config.yaml
num_hidden_layers: 24
hidden_size: 128
num_attention_heads: 4
num_key_value_heads: 4
head_dim: 32
intermediate_size: 512
vocab_size: 1024
hidden_act: "tanh_gelu"
norm: "rmsnorm"
norm_place: "pre"
norm_eps: 1e-05
positions: "rope"
rope_theta: 27700.0
rope_fraction: 1.0
qk_norm: true
attn_scale: 0.333
bias: "none"
tie_word_embeddings: false
parallel_block: false
extras: ["capped logits"]
init: "uniform"
init_std_qkv: 0.0198
init_std_o: 0.00286
init_std_up: 0.0198
init_std_down: 0.00286
optimizer: "adamw"
learning_rate: 0.00327
beta1: 0.95
beta2: 0.99
weight_decay: 0.035
lr_head: 0.0119
max_grad_norm: 1.0
warmup_steps: 243
schedule: "wsd"
decay_fraction: 1.0
decay_shape: "linear"
final_lr_fraction: 0.0
batch_tokens: 32768
max_seq_len: 256
doc_mask: false
train_tokens: 345600000
max_steps: 10547
dataset: "wikipedia_en"
Each number is 50 + 10 x the weight over its row's rms, rounded and kept within 0 to 99. Layers, rows and columns count from 0. The size before them is the row's rms in percent of the matrix's.

# layer 6 MLP up, 512x128, rms 0.146, rows 483-511, columns 0-127
115:54 43 41 66 65 57 32 36 56 46 48 22 37 47 44 31 31 55 34 46 55 44 52 42 38 39 46 46 52 56 60 55 59 28 39 48 70 57 56 47 48 51 62 31 46 57 40 66 50 39 59 50 64 41 57 56 42 51 46 41 45 48 57 38 42 50 48 37 39 31 51 55 40 55 42 59 66 53 35 62 35 47 41 46 59 41 52 57 57 45 36 56 65 55 47 50 51 63 44 68 60 32 50 51 58 59 47 60 43 47 54 53 54 38 52 40 53 41 44 46 36 43 33 58 60 44 75 42
003:41 52 68 46 46 69 53 52 57 49 65 62 57 61 77 68 52 41 36 56 39 44 51 50 57 36 58 46 55 49 43 53 61 70 49 50 63 42 46 65 43 58 66 56 58 64 44 42 40 62 52 31 39 40 55 51 65 55 49 50 50 78 46 69 42 39 41 52 50 47 44 66 56 56 53 54 60 44 43 47 52 53 60 51 49 42 55 50 49 57 38 64 50 54 69 68 66 36 46 64 48 47 50 66 38 34 44 43 42 57 48 54 61 53 63 37 46 47 62 48 62 35 35 35 52 34 46 57
105:42 30 56 58 49 63 46 40 52 33 31 43 62 64 53 22 46 53 41 54 54 48 45 60 52 35 43 33 55 42 48 71 71 60 58 58 46 58 50 57 56 38 66 27 55 51 41 63 51 48 40 53 41 44 37 54 63 50 53 30 40 38 50 46 50 54 52 50 59 47 54 48 56 48 64 48 41 50 51 41 25 44 35 45 42 38 47 29 61 63 49 32 39 50 50 40 54 36 41 29 43 51 56 53 52 49 56 57 56 65 55 37 50 40 62 40 54 55 50 42 52 51 63 69 53 58 60 39
106:49 61 34 71 65 52 52 52 53 57 67 29 45 43 52 69 40 40 50 43 52 26 61 56 52 55 66 38 54 40 52 53 52 45 51 47 39 62 49 51 49 55 53 53 38 57 56 51 53 47 45 37 48 36 52 57 55 53 39 54 44 54 50 38 41 52 68 49 62 36 49 43 65 36 51 48 49 68 57 53 48 31 49 58 44 49 39 50 40 48 56 57 44 50 55 59 54 40 48 24 38 29 42 58 41 36 43 55 42 52 71 62 47 42 59 32 47 79 67 46 47 69 65 55 57 45 61 42
118:50 40 39 38 55 49 35 57 53 46 53 52 33 52 47 48 62 53 66 51 45 68 53 63 28 45 59 51 51 56 55 63 53 60 63 46 56 53 63 49 65 41 34 54 47 61 34 50 56 56 59 41 60 38 42 55 44 42 45 38 50 50 51 51 57 56 37 64 65 40 48 45 53 47 60 47 43 59 59 55 31 42 48 47 54 46 47 46 51 45 67 67 44 61 50 61 71 41 48 54 55 60 55 33 44 41 73 59 42 45 55 34 65 36 75 48 41 34 34 67 43 46 54 54 63 59 55 22
114:60 58 46 49 54 26 41 49 53 51 55 52 47 60 40 39 57 30 50 56 37 47 63 48 54 49 67 51 58 42 56 41 55 29 30 49 73 37 30 49 55 46 40 59 49 58 71 55 62 62 41 55 47 53 40 37 53 65 40 39 43 59 52 32 55 57 47 42 50 38 57 52 47 23 58 61 42 71 54 44 59 50 42 40 53 69 54 50 43 58 33 39 53 48 58 56 52 32 44 41 51 61 53 52 32 46 26 44 47 52 33 53 54 51 39 52 38 60 38 53 51 57 42 52 55 58 47 66
106:57 51 36 35 52 34 61 58 54 41 49 33 42 49 60 54 37 61 46 56 45 49 57 43 51 47 47 40 46 40 66 51 51 37 49 40 52 51 53 54 50 55 53 26 38 64 50 65 66 36 29 57 54 52 58 51 56 64 33 30 39 43 47 69 70 44 41 47 52 48 31 74 40 46 59 61 58 50 53 47 57 33 55 44 42 54 47 67 39 54 43 42 66 54 58 32 55 39 37 45 39 55 35 51 33 54 43 41 49 49 44 58 55 42 46 48 43 63 46 34 28 38 38 58 60 45 55 42
118:47 44 41 54 49 41 41 67 44 45 50 56 56 42 49 57 30 36 45 43 46 61 54 41 59 70 63 55 55 49 53 33 51 47 62 69 49 42 39 53 66 54 51 49 69 57 53 58 55 47 55 63 47 46 45 56 37 49 53 46 46 59 50 57 55 58 58 62 38 45 45 64 41 28 66 69 63 48 48 49 48 40 46 34 52 63 60 54 44 59 36 58 56 51 58 36 32 56 24 63 47 48 39 56 61 44 39 40 53 48 45 50 69 44 62 46 34 47 75 54 53 49 41 69 57 28 35 59
109:64 45 41 65 65 53 44 55 52 53 53 37 35 36 43 58 64 55 37 58 39 46 64 57 41 75 60 45 53 36 51 29 52 55 45 43 53 53 60 59 65 53 32 53 63 60 60 55 42 60 60 41 42 58 51 47 36 59 57 45 42 54 60 57 43 57 45 45 52 31 43 29 41 45 54 33 68 55 67 51 52 45 33 45 47 58 51 62 41 61 38 53 38 42 51 58 45 58 37 70 48 44 22 54 68 30 50 48 43 66 56 52 50 51 63 47 51 39 45 52 48 66 43 45 55 52 44 56
116:57 48 49 50 49 49 51 66 33 51 36 63 57 30 40 48 49 38 42 31 52 51 56 55 42 66 77 46 50 47 55 54 45 55 45 47 60 61 43 49 62 43 78 64 52 60 54 46 56 66 54 64 45 36 43 33 49 54 43 40 42 49 52 31 31 56 44 38 44 52 27 36 42 43 65 51 43 55 50 45 36 50 59 44 54 54 41 50 54 57 54 53 41 39 34 62 53 51 47 57 58 59 61 26 47 44 28 59 35 54 48 40 63 51 54 57 32 37 58 50 49 38 57 65 58 40 59 56
113:40 39 60 61 58 48 48 55 52 42 56 49 49 44 47 55 67 48 36 53 43 65 42 60 47 57 61 56 53 60 59 45 47 40 61 43 57 55 55 40 54 51 47 52 49 24 43 56 50 43 57 43 46 45 55 35 59 55 44 41 48 49 54 52 43 39 36 55 69 23 63 63 44 51 41 45 46 85 50 49 50 19 53 42 42 49 68 42 52 54 55 57 54 48 50 50 67 64 38 49 48 36 54 59 30 47 74 52 48 50 51 60 66 49 58 52 48 28 31 56 31 52 46 66 60 51 54 50
117:59 61 43 51 54 45 41 55 50 25 66 36 34 60 54 41 53 39 42 34 43 50 62 69 39 39 51 44 56 46 50 47 54 42 50 41 61 46 44 50 44 51 44 62 61 60 66 53 55 60 34 39 33 45 61 57 49 43 43 46 45 63 46 59 36 63 48 46 35 32 49 60 52 28 41 52 50 45 67 48 50 38 42 47 53 69 60 67 49 61 60 73 37 55 44 38 48 39 41 56 68 46 35 41 47 31 50 49 49 55 63 24 40 51 55 59 45 66 53 51 55 50 48 58 56 45 44 32
127:52 30 42 44 51 60 51 62 59 47 51 44 51 61 39 50 52 52 46 45 38 75 45 40 32 54 64 53 57 81 51 53 42 47 60 52 53 61 58 40 57 35 64 55 75 43 32 45 43 53 45 44 45 43 36 44 29 38 37 49 33 54 69 45 62 46 69 55 36 60 41 28 51 46 42 50 43 47 62 58 45 37 41 43 38 43 53 56 40 57 58 50 46 43 65 62 60 48 45 43 43 57 61 51 54 45 53 70 47 54 56 59 55 43 70 51 56 40 40 52 48 38 50 60 61 50 66 50
115:50 38 47 72 48 49 48 57 59 54 48 59 63 56 46 65 51 44 56 41 60 62 41 29 52 48 63 52 58 61 54 57 38 29 52 47 45 62 18 53 63 51 52 48 42 52 64 50 55 55 63 55 28 48 31 45 32 43 48 43 51 64 45 54 36 44 54 47 50 44 54 41 45 34 55 62 50 56 61 41 42 36 54 47 44 46 45 43 51 39 41 54 48 44 44 60 47 61 48 63 53 55 52 52 39 30 30 48 27 41 56 49 49 55 63 72 33 39 46 72 62 35 64 47 58 40 53 48
118:50 49 56 53 59 46 49 69 69 55 57 36 53 46 44 32 48 65 53 46 40 42 76 39 63 58 60 45 66 51 54 60 42 61 63 54 36 49 53 43 63 68 35 58 46 66 53 48 53 62 52 52 54 38 57 55 60 63 30 49 40 63 66 38 50 34 57 54 34 36 57 46 43 46 58 35 57 51 57 57 44 59 38 63 49 55 60 48 50 55 46 51 58 81 41 48 53 43 47 44 45 51 51 41 49 16 54 49 61 59 57 64 53 34 57 56 47 41 47 51 44 51 60 61 55 52 68 48
002:42 48 55 43 66 65 61 58 51 57 33 49 54 46 35 63 39 82 45 44 56 56 46 50 69 47 66 45 52 54 45 52 49 57 67 59 53 37 67 37 52 43 57 36 64 42 63 50 33 54 47 47 62 44 45 57 51 39 40 49 55 57 54 47 45 43 41 44 49 57 59 66 55 60 60 51 28 49 76 48 38 44 58 32 57 49 47 53 43 53 50 45 40 39 60 36 46 42 55 66 39 47 52 50 67 46 45 31 58 45 62 49 49 32 47 70 36 64 44 52 46 38 54 73 56 46 50 59
112:47 49 69 34 46 58 59 72 40 54 41 39 51 32 22 58 48 37 44 40 37 74 55 49 34 55 54 46 63 43 64 54 47 43 37 36 64 45 63 50 58 46 38 40 42 58 60 65 50 48 46 48 54 45 67 34 48 59 53 38 46 47 56 57 50 40 50 66 36 49 36 45 41 41 47 39 54 47 48 43 48 44 57 39 53 62 51 48 48 52 61 49 46 46 69 38 45 41 41 52 47 36 58 54 66 38 59 50 64 31 35 40 50 57 44 52 52 53 72 46 40 45 35 59 57 58 40 33
119:66 42 55 59 42 55 50 55 55 60 54 51 56 33 66 53 66 56 47 38 59 40 40 36 44 42 55 47 48 54 55 46 51 44 55 38 54 62 63 58 58 31 55 70 71 27 54 38 41 45 45 54 42 47 44 47 46 42 61 40 38 54 61 43 52 60 56 65 36 37 44 47 60 49 42 53 58 60 63 56 32 28 53 52 33 43 55 55 42 50 54 71 39 46 38 62 71 47 48 69 60 59 62 56 39 38 51 54 41 52 42 48 55 51 52 54 43 62 47 46 36 26 68 60 66 53 55 38
116:48 44 47 48 76 36 51 53 50 52 72 33 35 52 32 49 35 52 34 47 33 48 47 38 38 39 48 48 55 57 53 44 63 47 49 41 34 48 38 72 54 49 49 59 48 55 64 70 58 48 57 37 46 35 54 43 51 60 47 39 48 47 47 38 59 59 34 49 49 58 36 54 38 45 66 44 53 36 60 64 54 54 58 61 60 63 56 57 34 51 40 60 52 56 43 59 40 42 46 48 82 31 51 43 40 45 58 54 57 33 31 43 69 51 58 59 44 54 47 50 54 36 49 50 61 43 51 50
002:61 49 55 37 57 61 49 50 29 38 32 35 44 37 45 70 55 60 62 37 52 49 42 49 38 41 55 41 55 36 49 49 40 49 57 58 65 47 70 43 57 55 47 33 50 36 40 45 42 66 44 41 34 42 44 49 38 45 48 58 61 67 51 46 47 45 45 39 41 48 61 71 32 59 52 47 35 44 69 44 38 41 61 50 53 53 71 38 41 51 51 46 28 46 55 46 48 37 47 65 61 52 36 45 56 45 53 38 45 56 56 49 67 62 34 62 36 66 53 35 48 51 52 57 56 55 64 58
003:66 39 66 43 43 46 42 39 49 48 76 32 50 58 64 55 49 38 59 40 48 36 67 65 25 42 46 42 45 25 51 32 51 46 46 50 70 54 49 44 60 49 48 49 49 59 43 50 47 49 57 52 35 42 50 56 46 47 71 57 52 58 47 57 47 53 65 49 56 36 60 63 21 49 37 44 47 38 31 39 48 57 56 66 42 48 48 49 48 40 37 45 53 54 59 61 47 59 43 58 65 37 71 41 38 55 46 51 44 47 39 50 62 47 34 41 56 53 35 49 37 55 43 46 46 39 50 59
117:54 51 44 64 61 64 43 35 61 60 57 33 35 45 48 27 61 42 38 61 48 51 63 46 65 60 60 36 56 65 50 54 63 33 50 59 49 39 47 57 46 29 44 58 58 52 62 58 59 51 44 60 44 53 38 58 37 53 64 37 34 55 58 48 33 43 51 65 61 61 53 42 24 48 42 61 68 67 41 48 48 54 48 33 54 40 36 40 56 47 45 40 41 57 61 56 36 55 41 57 46 50 38 35 65 43 49 55 43 72 46 53 71 44 50 50 52 49 49 33 43 53 57 53 57 50 53 40
117:56 53 33 66 49 52 46 58 70 76 49 39 68 33 55 39 56 51 50 50 58 49 47 55 45 54 46 60 46 46 50 52 62 32 41 48 52 39 31 46 71 40 51 65 44 66 51 43 46 40 33 38 43 37 60 62 39 48 55 30 43 51 60 45 70 37 41 44 28 41 43 45 57 50 45 50 63 52 65 63 59 54 41 54 53 48 67 66 48 43 54 61 45 54 45 52 69 44 36 64 45 43 57 50 58 41 38 56 36 58 55 52 70 45 54 56 48 55 46 53 52 34 42 50 64 57 31 58
002:42 31 54 52 40 50 79 49 54 56 35 54 48 59 48 38 48 65 44 32 44 41 49 47 55 49 64 54 54 58 47 58 52 52 64 53 47 48 61 53 56 41 57 35 65 49 64 44 41 57 44 40 58 43 42 67 45 51 46 46 51 68 47 56 64 36 43 51 45 40 55 72 50 59 56 65 45 55 75 44 46 38 59 34 35 43 47 57 61 57 46 55 52 51 71 45 65 35 55 62 52 41 52 55 72 41 48 39 59 46 61 49 50 40 43 65 30 71 43 48 62 34 44 51 53 38 33 48
003:41 35 64 52 62 36 68 40 59 53 50 55 46 58 32 40 46 53 46 45 38 44 59 56 42 51 56 48 47 63 50 56 61 46 56 48 56 25 70 61 52 56 31 32 39 52 36 45 48 55 53 48 52 37 37 62 42 65 56 58 60 65 58 53 39 55 54 39 43 50 64 68 43 60 63 54 56 33 66 39 46 44 57 45 52 52 47 55 52 40 40 36 54 59 56 65 48 49 51 57 60 32 50 59 57 55 40 49 30 49 26 62 56 61 35 66 26 49 41 50 45 43 50 39 57 52 34 47
112:40 36 47 67 69 57 37 47 59 41 58 48 65 41 62 61 52 53 56 18 34 62 41 34 53 58 42 53 65 63 49 58 28 51 51 45 43 53 58 43 54 56 52 49 50 35 58 54 65 53 52 67 52 44 46 52 39 64 63 39 45 55 47 48 44 30 44 52 31 43 46 43 31 49 59 38 45 24 52 40 51 54 39 33 37 49 40 48 60 44 57 54 51 46 58 37 39 42 54 40 40 41 50 39 51 44 51 49 54 44 61 59 58 58 57 55 45 45 50 54 48 39 55 48 68 32 46 27
108:60 34 53 45 51 74 63 49 46 52 56 54 35 54 63 58 51 38 40 48 41 43 55 53 39 33 45 62 59 40 54 41 66 40 48 35 52 39 55 34 68 32 55 59 46 63 53 68 55 59 30 48 39 44 49 49 49 40 38 45 50 43 55 50 66 37 52 51 44 37 44 34 57 52 59 39 59 50 78 43 41 30 57 63 37 65 51 52 54 55 58 57 48 48 69 51 55 42 47 29 49 44 43 39 51 50 55 49 41 31 54 54 50 44 53 66 55 56 63 68 66 57 60 62 60 55 44 49
122:65 45 54 55 43 49 37 70 52 54 50 27 47 45 49 50 52 48 31 60 46 55 52 40 47 70 58 57 46 57 60 52 44 49 50 50 40 61 45 54 53 56 29 33 64 56 60 68 44 60 38 60 36 74 37 59 57 42 58 38 37 55 60 55 60 67 56 48 43 47 55 34 53 35 66 48 69 35 44 49 42 54 35 37 53 61 60 46 58 66 55 44 43 44 51 48 45 53 46 44 58 50 40 60 37 46 33 66 54 44 47 56 60 40 36 30 46 37 71 47 47 52 48 48 60 48 32 46
003:50 61 52 42 63 60 54 55 46 41 56 44 46 53 40 62 50 38 49 40 45 54 54 57 44 49 41 46 39 36 49 37 58 54 46 44 40 47 44 50 56 54 45 52 34 44 41 54 49 48 62 57 46 60 55 42 56 57 64 56 48 68 54 48 45 56 64 46 47 38 36 45 51 50 36 34 68 42 43 41 68 52 47 56 43 39 34 52 55 49 57 38 66 57 54 83 28 50 44 41 63 39 70 69 18 54 40 58 26 47 47 50 66 64 44 43 45 42 32 41 47 56 51 37 48 61 42 59